config = dict(
    num_hidden_layers=8,
    hidden_size=128,
    num_attention_heads=2,
    num_key_value_heads=1,
    head_dim=64,
    intermediate_size=512,
    vocab_size=512,
    hidden_act='squared_relu',
    norm='layernorm',
    norm_place='pre',
    norm_eps=1e-05,
    positions='rope',
    rope_theta=100000.0,
    rope_fraction=1.0,
    qk_norm=True,
    attn_scale=0.162,
    bias='none',
    tie_word_embeddings=False,
    parallel_block=False,
    extras=['capped logits'],
    init='uniform',
    init_std_qkv=0.0487,
    init_std_o=0.0605,
    init_std_up=0.0697,
    init_std_down=0.0697,
    optimizer='muon_variant',
    learning_rate=0.00772,
    beta1=0.95,
    weight_decay=0.0,
    lr_head=0.00651,
    warmup_steps=27,
    schedule='wsd',
    decay_fraction=1.0,
    decay_shape='sqrt',
    final_lr_fraction=0.0,
    batch_tokens=16384,
    max_seq_len=512,
    doc_mask=True,
    train_tokens=94660000,
    max_steps=5778,
    dataset='wikipedia_en',
)
Each number is 128 + 32 x the weight over its row's rms, rounded and kept within 0 to 255. Layers, rows and columns count from 0. Numbers have three digits each. The size before them is the row's rms in percent of the matrix's.

# q: layer 3 attention query, 128x128, rms 0.0486, rows 0-34,64-98, columns 0-127
# k: layer 3 attention key, 64x128, rms 0.0491, rows 0-34, columns 0-127
q0 122:139094118097095083204110129136110105107118130116125094117118153095108107079175130077066153126115100143140111140191159125159179122145062157059142111129156150184087118118072142174188094138118169168101109113147135159116136162041087156104081141098094114147114179128126124171152154153110116128123105130169138100179135166136146098149099078115146146070177124099076133114108174179062140089159
q64 102:100127135109103126143119183118180125119091089125133152124099101183148118145127145098176154169118100135073173151159176158081122042130121214085171067145131190074061172141087123144171147064152086108144169132166151137164112111079113124129082107126178098167169080100166134130106129119120129163130139064133153096124097081140092154141133150171165141151116138130117171137121142183128135131179
k0 106:132075180060087200139137129127144128142138159095120132109112103113162103082154113125146134194155147120123184114154108134136120107165169116141095137068127123110094154107139177192178103102175123162138136128140079121131162126192151146155158139139087155133152143172079149109137110152111112130082063079139116090158108142130067113160119135082127104071058111151132103090105096097074120238149
q1 106:125116082113090089121138144090137074116108110081101148076127048103066139078103161158118114134154153165167169113145119139074186146107128096169095179136100127094115123141139147117135223127129136148155154178112204133120146178099131103122143129151103181063126226124133094142106127134093165100112189188144182110121097123146133153143099169130143132155106123091110120131116197116165112092115
q65 114:129124155099116064142166079085126126149128170156143125099125156063112135151058167084154100087118121102173066182131174131143158067112106136152132125147112167158157131070141090122129165090127116120164082133111128129143083150081133097091110112086145157195135205122148100169148118168130156122139137137113109132149102103184159146035153105103138096151125104143151123192193117125124140053076
k1 101:171143126119121164162104101173103133100151158140168128086140131153179084096170140061144142170100067147159118109184183146134112087116110131114145104122191102101113113098130111146130072143166107145127135080154081096077173136100122169142107105086119166127173133144083139138126096146171111191134084126179147098196105098122151143133166090063101141127207187188090153173109129119145138091079
q2 102:108158109102153140145138131135068120086212140135163136169169140152131132150067089165092112174082125143137056158200150110172143206153102140102042121126107115094195105130085133096131115164067106135145108129101143109130071126169082164098092083120130081123071110149125114139139076116166116102138120151125090204184157138140145142147112151135149116162158144175067114129137118100132128107115
q66 095:080089097202118082140124078091108147179110068112096135099163169147080090151121127153158068176097161151178110118093089177157172119154156091137169137142069086164122126075192134128105132170060167139134137137077154143148095141180110131087131183099119112130127150121122106131123109163106099109164076137145037138169169145123135144160113154136107098146118186127153105101130144123152148072102
k2 096:176196108085168144124054068138083174126153115160140136172068126183107109161140126125127123103094142157070116110132127163159188135024140118146110182103148106179130131178123107134134111120114122097114088140142117049087123137082173161128077135185125132116110112192153131132133120114101146141142103145121152201116146121117088154094138182145098146149148097097110088164124101043136131127143
q3 097:106163165131125111116160190107159123084140140152112146105096103112109118112138142105096149173122131135156155138169112128145107112146113162108161169133108119116107108146118229166142111037131199162057182162160173157135164100078145111159161166069123150090148102102134171148132139140132131152102158154141153087111109111170135100089121098126135166088099124093099135186111150146067176089237
q67 097:082112120152124052132153066145188152112139127117177107098164179144133116135111155131106189090112103178145099192190106112068098094176068192117143129143162125129173120132138151121126102121159139170159160135187169099128083097065111081116173078135142054171142100131186131160159118133128126120122144176142112180101117100161122076160107085131135100126156113095121140123159168173176124128113
k3 089:143132136094133112147146106071119131173218098093177177116109040137113147099127142174144134085112137111126099079123129128075116140138093110161112076107129136095182099097151121157130137152073132091140165144117148172112095111186129188116077127137140175089162131091129135145154047171092148192147095147125105148133080096127182152180104063165166159154151129128056146163156121119142138119105
q4 104:089167175084110132204118119071190146071131082140152121143085093123143144117192148214123165132164129132131141158139139131085121124153113132139134111113122149105104141123083105158139115115164133164118127164183116161134108126097209074146154099118094117101130159146133121166163114117086127114088153106133125091136076236086110085139132128126155130170072131032089162144121104116078141092150
q68 094:108160161117127135174155163167175113103081087130148127132098117172148121110125174163084168107111047128097114134173102127103118064159128107107107118120148105134125162159111123171117078132158164099156126149215198119147161112085116103106132050123178116162134181144101143186105104125124159126106152136119179129147079189169099105148129129158159107159083072131061087175142174115128147188152
k4 104:123101156113129169083138147125171138168168149109148151096080064107133115108153100124214143122084142138141152107162135086122121142128123138162130142039142092119076143139174149190140141132107179144155095114127184171145127151165161123132209132114141088097180097144156143124170108108157135076074080141126079097188072118129171149141134052145108129113157116146152153184142117116053123075126
q5 094:101117123127162097077162188211127053117142148147143135181133127147090171191092152188118117088166114140073080129128159137119127097143185104110098098147098176141145132091120110081082131080138127168116126154155125096129119091111152116052091062118108125185115093137120076134121143107121169153114159129123186139193093194104149122105087156105146087160138112140136123117116119105183181157166
q69 101:146179162091109158145153106114174121079109145155092144181130179123067162111165132117140136117145156151118131133108127159168167094119147134161115165143186179135148104107115110158105147116125082118087146109122048155079157210163155163137097125117136179128105170125115078145066127083143161070105069107122137097176152162117115156160077156132136110170151052150152154109097081112119205178148
k5 097:121161126167132108155161109134153122200125126109167134198149107125149177129104111119094176180194166171131149102096142125126175115130149129109153134175087181123138150125097114126152142118126112128104067122186098095119191088164155145095193088037083109076148169176108100198116101132103167090102184182131098091123110125103134185127101104139080120165092108132119138123146152123093116073147
q6 092:145121126120053100112127164167104118124104210097122126092200182081133084076130090128076141143113121102172101123140105174120092147150139079168161123089123188132129059089115146071154116118089070146118144107123080108165165107103152142103164097164095122139170116090087160121126148074136137204142127136115117104147095098103115153105071121105116128161128189135186119099084148184111127076125
q70 093:137128115192143118116083182169093109116158196131150141143091117102132106112112096124121146163077124129120107085152055174120143122169104118123132132108070094167155123169211135106164168177155112107125138162163170084171104176144098077196094150091133124090106123135091137167181080202114106136145113122155076125154149092125137151113176148164092160092153176187140138135153158136072138163151
k6 104:080090118161122107151156154132197158121091100138163109179121161114144097137121181145142094148193153100152177091117133127124122101162139172115132120150078101165095146144118124126114082138103213153129070141068108161143178087088083161072083140143167165078184150119100166119142142134177079141133150099115173092179128092110134171101085148112140089161075076118116108083147147063129138167128
q7 116:101124101119133103209094093156158127101124100103157149132159109127160131130155069112120174113089099098125095171133118114111152175141095192110178105095126119153094115129069087136171013101102125103113108147201188115153105121084109114173147106145146143128133101092135169154146204105111122106088140135117130077099120160127078093186133100171147152175137132145169141179101093201103116144133
q71 106:115126157125144146196144129158161178117115076083101118135138049185159150120164106157146245109076094110122116123107117112102096103165088134078111084095123107128144119117130168111111103104160070136123083094172199167172122139185163073178148166134186087131116126093150165116107166136094120185103122132149116097096090157110103099164113082166117100128152111165128133120101119173104128126161
k7 097:148164206112069125155159107135121105144082111087129120100147115083135168089125118127139161146172136144138163173148157134092156126151089112129159192135088147075140154162080167165132080103161161122194208109139142123128161145176131090128153093118125163078165127098050204152181093116172109096081107101062093103127081141137124141130123094091142126109113148122084160144108109150074111135179
q8 091:111102116107125110121111158119144096184077153181116083100170093097153059198096087069172080078179099113122123161090128133170142100126156091151105132186151131190125140086140088052150128163111100143127155108119097055144128165127129137140119149153107150077158129184101178121144114119126158155135117150161152123128082156163108114137155112038101100156165168148149103076143125164158112077125
q72 096:141106151200213097115070152081078126136164104175131147105154102097155110122116080116098190176093126127120140123111158107141148176148157085130127167113139094158109151174180132106084168159145131120082142122166110132147134176120135096225169092168127125071084091093166118096106156156122150134175131110159080125132152163078132095142120129194119188094184096160158145116105090132159146117140
k8 098:151106159144161163145072099137155109209085068137119091089148172129123085143165114112138186203116155124147100151121117138135163121152123162091108152149124174122093085123145131173163187117154118124152104073074131083159141126091096133097133006118132096185145148143145119156126169064093098138105104126159142166113177122078135149116124187113180120158113143108168127097126167146161103146085
q9 097:133119143133102138151172108111084199109115051132110165115124150149138117117138128174166165117128100116176128139148134116073102179115154152108049088148144076173151099143161147167137142136121068071161186082187186152138110091119190098113105104151081138127157161135104133168114077098109080102124105179093103114091195055136130110091110139149167141135104202150093137140172116124110111114106
q73 090:121114156126199141154084099136118169120135074118125157139077113156164097152105122155165151151075052121142119133118093142118078157108104104106124094057121156114116179161073144103116102145138061159178166114133183138156120169171138112090150094154170128109137074098197125118190199135097111156127121134077114089121102107151091090111160090116174056137120153146151127127200091159108118102138
k9 093:119095184045155138112105165110123091070069106094114093136107123115131130169167088087138142153113082082069135123220173110097144134198084128171172171087139120134157106109141169147122109106098176197162176143167140113139165148080123110125152157153125136138146124074127167058147124125154155111109138124129116184141057149134108108187141114102123130113165115133101188179117090109116115118114
q10 093:168156103156082130164101151149089122128165150101116122137114131148067102077106153168122171090087147140087138169119087108093099140130130160159139117134170086115090121125101147139123141129098151158102098146142133085130124123176158134101095165094100130060222143120149203099176124166161137069222139139144150116173068129126168104201166107097116113128144139045130132120177083122085141139165
q74 084:058115128138117129125118149112141193130116178170153129142114129123106225150071148106136173113171111147078124043132110092117055150141115132137133072178130095104148068177120041137201123174057122098202094157113103159121128112065114122123158094148165163132133166123115088130141103124161149106163114088157109140097140144124136082081141132117107150122138118149141146122124159164166086131119
k10 094:114101170143164116152113154112139209137118085188107125105162076154063108095151059136119135153090081103196108125121120054125093160136123137100120130109105123109073113138141147117087125137199088133147132158115141133131101192118163099072089092110138151136162146117108122143092071130153147119114144125156099115176169110144178138208167134114119085052113140171118145108128089126154172041112
q11 101:093096097089070141106139112113132092129104186085132108160204161110148124138081117121096127103099146122121127153147161126105077119114166065126081192098130163187128146167149100108133215161127177124084101109097068137099125093154151085096088162134109135130216124175174131070115148159134175147108184108100155070142119159083131148153097110115116161133125060118118105128142142097151107144173
q75 088:102110142119123096154062121168160123186137093143124150189086147133110093089120135079094140119175159147112125166107168089109160143144154157189116203110055112209127104117151060130156098136110163182085067123100144136074088124135090145149127142122151190143077159159112167151109136124117168108150114109128106092140163169118132173106188137164089106196153083093107117121105112164096139153103
k11 105:132182087181150138140146110164097131170099128168153093121094142168139142151049105154098114105123103125101151125126107139175139176108141095082100070168171063202073098198147121065122190155069098114083082117100159120215094126174136136122167126084101103141106156155159112124095141145111103163139165160123156134127086134104116085155088134132144099136148137108170088105115087103148138159089
q12 090:089168106106118146100117127134150138103116142166151130161122076171137160201112181144099133100144135113114133194125164168154160140143136099076129127159147140167144094144088086082051141133170156113109072125148122116182116112136161158153160127113157067161153121159205124143079175067160163129119154160107172090129072138084154158067172143095120068168138124184106091132124097075121141186136
q76 074:146163128120146128126111132081142118136110061109126101168176126126129137055119079084059133184148188122078171123110148178164102151107149149132092195156132135126147137121130095142093154108184156146127071114066084055145097118150166130113108115124085168117121145096133136074163131125105097138123205116093207118148084178058141060093101124112132152132133117120137151071107120108143149156170
k12 092:112123110137153179150117108078166153145099138093124076136127117161094109185120095151129139171139173150112126129102152174123108057172105138117143178174107143192084126099104052053194159133131163158129124156105137124129135044113106148043126131156099088116101101119135105141152148078159183183155165150129101131144169181097101136120154120145082110189135088117144114072117098109089160135093
q13 098:174110100180102137102102142127161151083140115122113080157129124089145136115117159132126081113115178126156196109041166115137137110117143124109099158141101164163157159133128127179165143146104108173119099174105157143141078095108084124117147045081151115135083146039078142154138079103127110171145153148130111108065113176145103138161102195126180158160129106114160068174141102134202128170152
q77 076:159140166097173101086167180133096105150110118109103151111139109120066127172114135139163110130149112209116160126093127171122193172136157089155114154175144144129079121098135098097134172142083103082106133108140082124114121201178135163125129147113133112100100179134088097134107191141112139113113106119115132197140184154091121133098107180133118053167175109126172112144110056135190176062151
k13 094:057150153105102131093145069128156093108149116133188097099124175136096109140188098113038153127104173155137124204135117139118163106104110101100068193160162083140079138098108088083125155126158091122089133177160096091171159111146164175114114120136103091149100092168201081160149144167140122156122114145103192166155143144082148120112170106137072132124154169151116140083111125105158150109136
q14 088:140132172143121118113090122108117144144112117122157078145141108149132183179144209081089111119108160085067131089098138078087129135159088167154093147125117046127108147183146104128080150164065145091102143073122181169126194169139102136151187159116157063124107139095100135137151174181137133103109147096135077091160113140118125074089163102093090142108139095140140102117154149086124157077184
q78 095:168127130108111097146153070186169203102150102127132111176072153082126082105137176098104189156105097110058122115188089098107157091176150123103104121111101148159144110090112086123117136129122096180176170162165192119176062139148075100138104095139152149138174152155085164155131158092135052100119106130139190146082137102172142110101118137099131143136089098118123090120146123089110103130088
k14 089:128135118121095159134114093105076124142166114087106130112117122129132111112143113096142105137131150148177095111092169096022115099106145130145143166089175142158113157097142098188096148166154122206086143092128160091121102089191169087145205054186099126095158147127141113156141099131141095067090059145106138120141148145166088085166094137164144090148139166153093141131114148151071110120191
q15 105:122162109184143145141112147169156111107122141104217141176141129152061132204107141116101104117176159089105106122115162078151090135133184048156153145155128090181133107127137081093144119108123109123100083120061133083153077120135091174102158123126144105109108116145109039110082098143134133213137154163134111106138156147158137141105167102112173080178160147165156142121084113078131120170137
q79 093:157164112136116164154132084227180073123131141116139099131123057084109121147098177143144073144139136155104096134096082149122211132101172089114062148176127115103168114133141116146131173135158146126091108130140087161109106119172149160118078131120135148157162088138149202077132108097140159098153171141161179084172108100138148134107149087093112127198128091063151105134084110070107132144135
k15 111:174119147180179152109157123104120092148152160166101105114125167161115114183104142054063129123095200133150128154121142183122120122142105164105174166064114138180131142161123095079157133175111081127093141185111108073138109122127096106168108121140080109112127131180075140215138176138111110111093143171104143161141143193090084117079145123131130095156103157092162100070109155115153103150078
q16 101:126166055146155084123150111126141164202100119182089142139104135091113155095115177126127119096169138139073151139113141141132125066110172115153130112126086184121100173157152103116185172131128106104102147108026120102174122157072186181130127156144128147118133178087117110122175116110159109091087121184135097194133100169151132156084078146080149073178161138138142123176147135172112129117096
q80 087:113158195089191076082185109085068096192137132159114129145079074057134161159170156117161065128157143115185148138106164127118146082098114100140122145076161135171096132162151139085144153134070131147136144131164109165107129131113110142132110145131105141173130096174112080144129175100132092151068059108172172134140154143113087179181140130171135154143092073126110107104120138088123111173140
k16 090:109080105126126150136123085162146131116129142138041098142108150140120088110064094078110180097093151091095146193144152136106131108105198142117102151088116097174127112163119110200126145180170116089112127120073157097120129110182105085158157059133145127174120094145142111162114180048113139147112117118113179116129173124138117159074125111129074099174102050124159172118084158102131097107155
q17 108:098104131117105094137142115117155118083082174122122142145138137143134167127150125146181172127150085144148105159087163021137107108156120156145105152102114166095078162105144138149091125070138083091120101141170174124109169128096135117167131182150091140193150144045132094115135116177168138080116087146137116135152134127160101131161042165168104121098141156181130131208143059164130090087099
q81 088:137165146085150123119095086109138192147099165071127141133067142092186094086155103201195164136086111109107125084120123078103080114138116140148087091090156092115115103106178125119167116139145113164117167047180150147180147175148123110132105161133122139149113107112053169130134144199098133121195103104113103149160148068135135110126166049165153140106096104123155122131175117176133118133127
k17 101:124076113116177162131068119134138155111161134137157101091146092111124168094115088118106103089094144068142186153149170101101131120150055136175161152167139121063073110142097200188174070118156123161146145140119110129052092135128145073110198157078109111101120167109105128105114124123153157094111159110074072139169094124158124143149082088112147172097105102077124178146146127134145094169141
q18 095:156085158130124139088161149116141190175138095105087146039166140177208095135159103155124095120093122138187129141164144179124129049137092102139103130137163146141121160136174138120151116149122125092111134094230117157203107166083104118156116123115135061164108151098071145147117125130139098105119135174120121084142090090140130128162159165085143071170103167108104105150122097118105153098176
q82 116:108118170177161123214141164183146154123125102070089102122117143183130172137123122065137142090111084123101115102144090101129101142146107196084100093137099120146144113136102099127188089078110088123166132096173185123098104079168118127154191104154138103124116103118112196078163133085169127101104132141134169112072126146112130095208112135100125134162164163153113111139061120181098156160088
k18 106:136112178108095127115147114107164123139079113123154104181130062111173083125183102115185150133181065153182122168146149109127159076157136097127137188123121099145125162095127186129174084108153161101144172125164164073094143206162119109099165094151145150110134092141105158143115134164111118083094176052100124091163139140162135092101081128076078106084093139100098147082124103140118117168175
q19 099:187150198132160108120095071106111123159122141105140182113142112076100106163102126148135155140149122104140101158096112099189159117161101060106084121097118114144194154135109104136136087103103064115145128117130123099102150140169101120098162113107229132210076182221166156094169121149106172120085085149113114127130135159115153169118133151118120107120095115127121135101165182101146090111066
q83 102:139092205167185111095106068168154091127095090170145161155115163122096119133113144092039104133132121153076132130097176179120163150127111100114107102130131143170137121146128101160090109167131163135104107201137112117104133144126165097168168125138112171132111179128069106097149125135138110086102137156174195065164181108140108146154143138138137168176083133074099143113084091131116055056136
k19 102:092078115142165158158080172093103152139125089110125098114109101194108141205142117142102079135097103197108105060125179156135155162112156137182054146131133108124126120169167133133142100160141150166081138128163122110146090049103164122127124156148133132075110107187127148123130086129138164121176142054136145135076209122106103143166093116216102152112145146106113102129095144149127122114178
q20 110:132157116103134084098172183211177186152103124167045155202130132112129115104135087121077113096176183126072084205112154147116141086136121164091115115083101121158099171113129104122093164126103186100118116209087103099135134134099156114119114140156125141153092108135150105105095111079130132115127146130154168157142098130130126137155115152074182121129160156108083130146075100087149097155190
q84 106:130098096161081108136127100187129174138115151108122103084082167150110047144144148106070128142188145117128140118139131174161086071168123098151128152137021185163146143123133134130121091086154153117130152091130117140125123052116176137083114056150138117130131155153082156190137137116099116132131166140177199092081139098100084141135153152098064112130113110170175137149171174106123119118096
k20 111:105112165071105175150130144163171122082109076133140107169126135159097102117127109104131078125198111159124166156159159149122096134145159165181128159185056158173089180149135113096166155081090098132103117115121130130145165126115118174115133184138115180137121131143087091186146177057102126147125188044159172072135101127098103118113129187132117111124144112129165122029101138139124111115133
q21 107:105098134121106124153131147125114081150123118139134140111156127138103085138137102138085188122096118186111174090165096130145120159156158100076158143157111073113068124131087162144148115112165090113135185127153108135132162085083042115052162124201122169124197089115164165111171049165114101153168092176141171096108140153139173165116075107138133126130103088152180151109121100108175122149071
q85 101:194138170059089102124077080154127084165080083106172143173175167155130105163130152123124085112096085137154172094117122105182112156094140128104091152153147123050107164118092141107171072165072173137141134104138131156091152160153138114142124156118159172157072119115096121098165121072084141097186166163170115094119118114105118096148106122157164214163110140095076089135130117139104119119148
k21 098:170111109097161111150228150186128152099098079085117143135099118073180106129167107178172153126104080076134110127128181088117078121106142148142167140178142142125116101157100151147103154176099152131074090099113076079113136141149122125167124157159148196094125117149121160110180092120120156102135112140101146077195132169153129128096080199138144113082085139063094131131183098163110129135145
q22 100:111160107089077122134129168080081172156166165176165149158102146126139142083112077103169154119215101167133179072117157155135154113123131104158181066096123106102150139143163076122130141128110109132110152130087122085092133207184145156189131144142130143112104080187080078064175120123095176139158086149111137145132174158110149108101175145105088099169127132148134130161168088108145140092153
q86 099:112116112073119098103153146103094118099133114097135124112112130118117229149110115183202120147093127120118147108082189116136129115098134136170138111138149170137071143109161161119096110143108137146137154150085200103104115165123064135108119139120102051124126113097162070128127130125108200144092051126132175149118115162128148118107150109206114187101111116136147123170184139092136022130169
k22 103:123094131137075115080147105204063152147197160168154158131181109108105131093135104034143120119098130137130134095126101159080071153204147142171167149102135166102140188161152145119110105179146186089140131121159141130134127108106113112131104094133113146145143145122166118158131167122076127113127135135123068177155036073157144160097134075165158094142175132158140079126112173150106165106129
q23 094:148081194205118133124130122093121115080110107132136155082110103128105106051177086098162126082100096177107120090106128121093073124150120126162142119130180165091118104110097137167125090161104105126152193127131140172155160112199125131147168210125195107130124103138098206180166152163164098145139102114119116099141154104144211131134117089122103127065083161113114111119150145163119171132135
q87 106:089148134150074122153104101169155167133142137105134125082169107106165147139146158183119165121088085092145116050118080160072096163199106147094143085074134133112113163168071128163139109129111161108157167149169143111135139136135132136153087083206209147161142092100111065066142118095192126094151143114166145118085083089149161122144149101141138097129104144109186095142114093122124114091176
k23 099:092088091084084122164136147170093166127142188158105157183068082077205096129184117116187130116120099147160147087174127061089165116130086160114127189085111127110076093161107141161096106100159158129160116156145120176146125152059126115149119098173102155089159130114061112148142128157111116085112088131084113072099172108135138110118158104112142114088149112115112110184115128103157157071135
q24 101:125087195147121185135066105141145111125117162136050051146167125145136122136125125159121170099182078147183136131159161158149134159091114103109129130121067118140157104109145129101131105130179139159173125149090162138156116141123141142136143184124037167076114029182136064112147127079108094127120190122096173139073146138067100129150119117131155141138159134123080117075088148137123132152120
q88 104:140153133182077160096123110088128109088075102106137074162091165164173136110138161134105123091134109108113073190125092132169133109135098103110118120142118161190158154107124071074138122173121135144168141190138121072180147109147113105115121054188080079110148146170156148113098156127121083138159127170173132141082156154170134082106102106150104134172135128114134067045121097069094115164159
k24 112:165141081112141111091146100109122143155097094081053130100134142174184162137160086070112089171132095126102104123103092095126163115124122126116089119106120121132102092151101178104157195086157101164147140122160128145110133064166100143099106101167099090172159184188082183109136116123099114108122054148120123063098131162135070180139120173156071159147089126159118095126136163110122044120133
q25 103:164134153139185123092126150119121090107098158142065204092168139124064110118131118149097142117082120132075101133120109121114085088109174146171154184184140099150147107106131166176173158118101136113105134183105144076166125134113156080138072138141126122148122185122115120128164100101083137189172084158145093124102152061128140103166147054094133085132147153087072117140145181150207148093112
q89 112:150102066158161144149076148130073129137104104173099142125134160115166137180109091167131088062154118102193143113123131114101148139114142163090147085128136146175133207156140135068075131188107095054170125082158117111144150136117037142155181111138151147132116052091168072116091120186135136173145162097139121127136149096103129110146136125179111124140106137113079131140149057153150122159159
k25 100:141141156117100117095071145101142084145166128113154115162103109141168146071134093100175126105073083081150177143127156077170150164153150075099128170095107136115172159121172095127150105084125144101060070145115155148138137069135215111125129116114116187127168177129119192063113105171122134068107113113142103180137131137075100104161146130110150166093105188150159124143150090156130113061110
q26 111:086084146181124150100059154154152134143103128153105097183164181111113131118099123105112159078184165130087123131118147143094133151100158126155082188167100106147146089129198056075112203164101122130107141146081094085149103110180099112137139115097062112096144096153150065093124159093150106146125129133139170155121136183117168130106113165076090098189158138128134069092112095100165114149134
q90 108:144147092163073176085128100059125106142106138137155064146111117099091156141081135118081055141152166115134127138092119143144135196093146102116060183179117143173149101158195141115116184189133127134105090109117156086148091114154152133136130085094147149111083048133141095125096144088105127136152117144168190136101093168076112164181151149132097121134174110133146123090155165075137153137176
k26 125:143192115130149164130107077179125078122104123098119085119105135180175089164120149137068121118137145101122101138074149104085174155071162082119125132131140110230139139174088086098167159137116125154055108182129112129185082098105109116126102156106095122169147038129167154146132149102140160164155151118125176111063147147087118176123153083119114133179147094109119089106115122098140123162170
q27 095:071117136107167074097142118115106109100116090137076117146140143142111160127126115106115092125143175094106209147103184156157127110139113117180098157117170182154124189121129081097114117073116127091152087120114161107155131045047150146123129080112137178123133169093164104166137098126213167087112114175153163185134099179120138084076164099118099082150097136157104080137112151148109125125083
q91 091:147155120108109112115158137139118176187156131152103146129087152135125113115121165153089149146153154159157114132107138147076166056170152098135134156111164094151080126165061108167144190065118167149116087167152117084139146124104146202126052168089143176155123111137108118163106083131150217134125124122090144114154147144132125109111058130093109055165141082155129156172115133139131205159186
k27 096:131117135116141143080136117111118098179172075089103098127076098135160167125110106112130133167142128102106141185160121145100104189170139152206139095097085109085147164140070134141102119102108063146154148160119138131086154166103135157141108143163113138157080100114120126110112095183133105125173130159161111125188167064165170116118074103113148202200168099149179157181119186107122071085131
q28 101:135157132142152120140164145197124129140107097155135111123082160152164158106112128052122077168104116123145172158137081061113132158131150153150081119125136089144132149143152135068126217147157129083196113123100180102092117075106086121152133074144156151117124144117125093128173111079136179174160170149126148208105134121127118041134113099115161101151076124084081131141086155181096180113134
q92 091:192102148151106127072098158171171158111174161131168100095125113175113105130111149108156169200117113106125093102051101156133158162128107155125097123119197088142097155171127124081132147098081116153148131130188144094153153127130119076164071186140061134144142071056130058139130102094157099149189174119125089130122138129113091086108144093128099081097170117123158104135110134109136189116153
k28 108:101179143093114133109139100078138060076101130144099124064149174106139150136134103080108147128119163106107099080121103090187156139158114131111144123149101120171140132159140082180142113109103147091072186076129141070137084086101167122110091097161168109096105127145136142156135167138082133191117105075149157110127106219097132149155112148095171125154193120084176203130127123066144131166106
q29 112:148130152089164136101146144146135148120158126157174097094161139158083178133115091133143140120108171146112153151100091123161128177173079169127073204174133145138173094141167111097148163101148164138129111181078126055090094101138108155128054143108086141063121104147113120093081151115177155120132167114165122102119180111140126127048083080125085104172092161135128094114042134090165116143147
q93 105:112148182137123113150119123183067094110138119156058143102169207133152171183074142149118131130131115099184129160167081131098113110091138125126168104145107093185113091119089073063187150122102131162138147148065136129147123145166110146084125161171109098135169119174129153108094087117092142160146172041143177172105169132134122154146143118096106100162165143096131106078146124066166086142124
k29 102:124155068110117172119154108167160084139111168185104045119102151155143122148124113147102103090145172142123117175134157170167144085148118150050042120114092157073120107129149095107130148111135098110087128096143111167167185096160066156145125087151126141102100118088176128162119162117153070184104095093133153131198141141097170166139167163150073116107178144076121119101087135147118150156093
q30 100:115079100123103174156155114068110126090180075151109167159146167096124139137145173114140069125160181086138083144108123125089129080135112192122155143123114183101072157133173145100120136172079154166174072148107164133145168079136051109040102150128113160154120155127159147119132120109059147110149099133120086116135181117156145182143113111114163090140147194126161159101154169120161129078128
q94 102:145172157112157105078167109192089079094182065148130124094103144158108081163110141097126130138096064155115139131079138164075064148082165140139141131130163078087120149151110075143120141092129163124158118122123133131150134161115137153156059134158131108183133193157153122155141103123143102172104077174162131147128241157120164120193094141145163166158151112149135175124126092081141115111098
k30 102:147077112098087115155088138104152157126131076114096133115157142100080119176097162128126171174138136104097154162092148183132162115127121168145176135117108130164089110194158153115099106123077092077037137111119073207116140143070172135133120146135181085103191111135113075157156098155180159151135147152133097084132052142121106150150153123167079103197113087124142102110124099120136176137129
q31 095:110150110143100176079114141197126122086069145083071088092072167112149143159075117155138129155134139145093127115138166142138105148137135176136141168153101146097094124070175145121120099188075111136175133128129157127152104164189146163107120143134113129074114109099108119114113116077102119193106128088127192134154133134085155141133067166118094007124116146109101172087135136077175136161090
q95 098:137147114159126180101119153082071077108107126124157058100144103128119076088131196089120145130120186121159127140178162129115139167139122179109120151146141116131139087174124111111098147174193127092157106100167063179117120168145101120148088152114104066100164161084161197112084129154073158146126129144119184087136088093129161134106108143130095162193151150083093090093133160077131101181155
k31 092:087135120162124090140116163118136094140191180150113151170123137115076112120122142146125157183153159149159089116119095131141128115135137060123130088165146123118161094160123139098111165156143185166148041082155096082121181087078136131105142170100131118100190089070096166131094129101037166138133188114077159083135163169081132158140137090177179139159168159114141120103137080175104133117126
q32 098:132081127196111142126108134129092178165091132111078174128104107159093190156068108160134160066163150115114144107158156180110157131134109143125094088129163106087152136099094098143102088154127121095191134112146115130169118163120101132141126112081179132100121089078148126166160096183146182069146117101098148131078195156118125140175138185075157109161115133161158073083105129191117111197155
q96 102:091142091158113138179066097140083106159115188166118223143116183167098169113092147080169120107100104128116152186137134101170094169111099135203109111148181094098113161152140180132127127171062067096105115109136086181118096145133095172100117113115099137111113094133099136113123055159095100154163127145130127153175085093137105138141150147196133151075148126135082145165112126088156148116118
k32 096:123158133120152101117103066140074114072096107199156086100037143116072112098069202089130153141138166161077108135132119114130141143175145155074176132120105135128142081090147097100089144106138183161139137176137159094133088165072153100109150134148057163131130183138182118137148085120097174117066182121147091102145120131144178148169131121114148133121135134127074110127110111087104148172118
q33 116:103127173115209116143118113152189125141160149121157132133164098140136097135128095116140104196149127101071154167095109145143101110091087124097144180096138129072171107157076165078149065124156118164120065123115123142168127166166150116149098159164118070141170115146097101204127065122140093133106108126084153100160130174125207129185166125104193099127066085106137085135098115135127095149144
q97 101:155112154136170128103104099152158116138152112165139129112087121054084110160157118098170115148153196174110158132147097107055094149177163128132123128156161082123109059126110153163155142122126106142133100135062173125150100113103140160157169141136076135141204156128123130100148147097180138081128101084157144147104132098124148143086099182080126183074177148112208140189184169139077141143099
k33 097:102068106065158147140135163145110179154101062118156134106094090090081061096135160134124090125113123160175128154140132126103125102164198135120095140091113113164114089133128065122196107144150113088076123156133124101086099095114101133135122138102208159130128117175118127140096112109071091135116166125112126151165129157094208130154126123140138060196177159132100152120108124116196206160116
q34 093:144135126071161068088156112195106084109099139135156165163161117153153153145101103113199091132084124141192141132141100119141141126076134078144099121154111092114115145113181200145143080092135146092125089105083111145108125125112135164125200134089099171100127220118126130129157097115087148140174177044149150131169136130085127155156142058146100123129165147115148114144156115076128110191086
q98 108:146096142128152156145016145131164104136117155104102108170123133192094120150147147113145117132102194178144105092129132197132149090140090159151162148123123186157129149189093089162104071125115131103132127135130129115214133150105144163103108120163096128136108150060125158131039147172060148132127091129115127108137185132154053139126112094139145101066144145146128166139152168124146111063095
k34 109:077128177148087173107139133075100143170171085214121142085119108158125239157098105150081119125110127158095119165135095069141158157148142107079165082171151130123108121102143143100222125136103145178140119089107125146174166147158094128141116156151124111084092131140086155120193121132107143141095136123157141148105118112097164116150104094108176050106146122111151179125116183169146164121114